Part of a small language model's weights: capped logits, 199M tokens.
Each number is 128 + 32 x the weight over its row's rms, rounded and kept within 0 to 255. Layers, rows and columns count from 0. Numbers have three digits each. The size before them is the row's rms in percent of the matrix's.

# layer 2 MLP gate, 512x192, rms 0.129, rows 259-268, columns 96-191
108:103178213112177132129154102133140139112074112070142156160076077128145096121085143130129140120181103118123192097165117171138118165106182162112079142127158150117144048163137135170151070083117124148120194122101140135142108140088091122115158100098127166142090166152097167200104146100094174166
104:145155163112149077088084128143138073144147127165133059165140107117096104170119093124108109154050129148174053093125130197157153131116121145113127165118103146160140066130144115159151069117084129120102148142147164156116107173103104170130117132128140058121162122073179127114137131103150128181
103:119162177112122159153157153137139079104104115126110053125091105189107124143139079062090143156147201135122099108185133133140071102088167148159137112125206130159124168158125180063130132121111141120152082115101139116123116117119189152150075142111087148210064133147110128147113090136129147166
101:178128132165178152048157116159127120123143143095134091182118121128162125156177090099065118116143132119133197080083157112142156122121157097127106112070174109102123124142108156135083138150129152187113119088140131143152170106087111153096076103111120070191085086171077088126096140159160152140
096:129110182139180090131173121105079160151136125083180128136105103116078163148066094093188085101148142143161167128110117162073143113085132136119102142138160131138095139139134110174042168183080111131117091172155097152119112154170073095115120136142138071151149074115201089084132110123112144120
111:082152089179084142138158093218074117125107115137134181118134105129128153117113064050102094094106096147109123134138150126146083151148142115071154107150108090122170142153158080099158175159118162145136123089122100127118129157140075151123146136199097126118057097097108126143160112146129126190
100:129126130187086117107143174154120138152140122112117057150149098097123143182116164112042094130081117121125089055109164139119137099106114104130094197120126200091197134105137082158118140153089128157112118188147100066136065152140125126152108113120103091103039081152170123192094074107142080142
111:140162172110122100163165172150076168180042112120123121100136200120126149174094105129138122131153091179141120076179158142151124117129122067119125112137114098176182152191135143101104174163109115149073128124153128150127068106117175122129133072128165080105131138124151098107188127114159123056
106:107061139149091118194081108126118143153104100144104136159126092162123108109114106170111141101157147185152127119098139054137110052152139139147078091158132132139183126120111151151135113120116092151113148186149117075186146094124115115145129188132185112143173060132140132169150185128159145073
093:159143125132147061124159082083101132147081109118115149166138132140063129159153133074139150125085091105145126151152136148143122149076099155165154129114102106139132138132107115207149159097125147038132107133141210204145188108148070075144042168116077131166136092180192143118165092140129135142
# layer 2 MLP up, 512x192, rms 0.124, rows 259-268, columns 96-191
097:152094132078137166130081087132080148165127139124134172139192137126145186166137110102208087111154118121102100097111173140137133164140125101135152110124134117078124115095074122069158116132146107107132065189142114081102129120158122096218109100119119096108119081130131142034127173165107133124
101:130125127156112121106137125175100131121085138172134100138036128159074144116196096138116148097185096141154085121105132120121182093125104141139130126133134190108105140099142154107172120208116161116104164149176123118170085107178150123136113095074143180059135074132133096144113096121172136143
099:098127128144139184073084161154139112130137135184125114123219142151103147199012162126106115133105153120170180109134132123133114122123133134130132159117121141113137141110118121095138169101122076126113141112116107159144081129123092134162103130125145128141096130125193077135084138177110147154
102:076097145132130117039122071109105144072132185125105164158117140102123153141117160113100100135110104143113177131126092061165119098101161098110091093129136123116157158042121115159085169145162108116132129093170058125092115093195141094121123060067038124152070071138108085145091115128134125135
093:151078180145126089129109177159101119153105102107180155135120156086162149141098107158137089163133120141166189112149144150098170084151133156124102095123157127121119172173176078146052089185074115102110091146168115100132162149186092123178147145161155084168166129169172134146113115171084134167
100:167131144132125117143083103065139102121140111089088140174095130113179123150105110130157137145079198118098089122070076155147152130112150115121119142162130147147125161142144089098163127109171196107093105046122138105192036165128125167125151149097130104174084135110196127121161152129091170120
102:101152094191136078119100178214125151135143140098127120201150135137102146158136147129083137144108095123135149075132179122142157118141099101143109172120140151068130164070100103138107126155114113156163084165136110091070119109122159166131091128163139092083060097114134161192043118099069094145
106:111169108132162126128129125087164157061160117105085107155094093165093128102115116158120154149149143113184104193180162181182097141095090174113115167114117076135133185097109117109152054126103182133140138114144154088050109070121142152099121174130112176146138117160146176099092131131134112159
099:108147103131175089099085115117072144136144190083143129123112118123109130107101149135107103084105199102148139136123123204114084097179185079117089192154146130157107101166158206088127150119151114132130143147107118144115102078165139030069170105169158147082097098105096124145061164146109087147
094:103132141175173062131129075155142145157085142069093161139180176147138133138107086127137132125094112072166156111157163115070129157108188111131167117116116104127152100152078136209164188154115102119102168135125141178082205176089087099104095145113071131153166070156155151193125124126127118130
# layer 2 MLP down (transposed), 512x192, rms 0.11, rows 259-267, columns 96-191
100:114144181154119069087109060124111050119102105155154120129136085161075117152099167123124105163129117150177183084145176094132139142111159082115148125119113158073148149156120129095145082087151128178140180189153116112120108132140131156123182099143140104165130117157170100116095159078125131127
104:132123102126058150166193195154068145094104130128044142093098152137126116169140126142115081120041158123102140085136101103122141109114160101136159081080125140178094161042151117153118163232207147071108094144111103130068153153109168135095159153099107170107136143161162146146117120103110126073
099:156150116165097142135090098103103144120107143125111155118190156140182084127152080102140105097165095113116120128132159094145104110072124089145116122129172180153138124143127125138148154198108129192166152069113159103154145128152172160144099222107079137119134087147164157157176125109130169106
096:150104162103111125144122130151091139082129117161080141113135128149065160135190090053077152170172081167161196193166107118204112105088141145129178102128131095143120109141129144196126144065085221135188111166096123158109092128145092099130122091170076156133143144171080079096129137115144135074
099:149082147118096170132142134114155146153150070210203120091133125166076124172153192102133174100125094090148165073099132176036096139114110139157104173165136136143190087111129129170184146106078137145116154124108141114081159171101144167150088099093064086143128196137120101120112145170107128125
094:091110167145139084136135108105084050140113136161135113151107098137130122148148152118126100085168094160116117153114121095112150179201129163140158107172140093113086102146168169148145110168104076107162134168146118157118144083052059143106110157119169120114110083154164164147116199107151132125
099:121077161132120106102109118143147069139154134137106161116065087110122144149045116166087120098157164081147089110142092108148159119110139157138128126124122148074148109119174123077105143076123122143143122101070167126176151196135158128090123153075130158132160167136147144144130126112204156084
104:123106131099084135139125150106117112119121166110070180128098105125121164148155102122148127135106107061148139104141074137148105138173141179120175139165078145092190148126119144163169064113088108104160103139160141112085148111131096115136106088212147160111139132151206182175142088122124113119
101:118156071099205110095155143148106127122097067114108171166142150115104133091116062170111129164168188065107126165146145147103132173125132125183104153127145113177146093144144172127097164142179165141144159081168140157077077122121165146065118146130147152189131156235184078111083112100113149112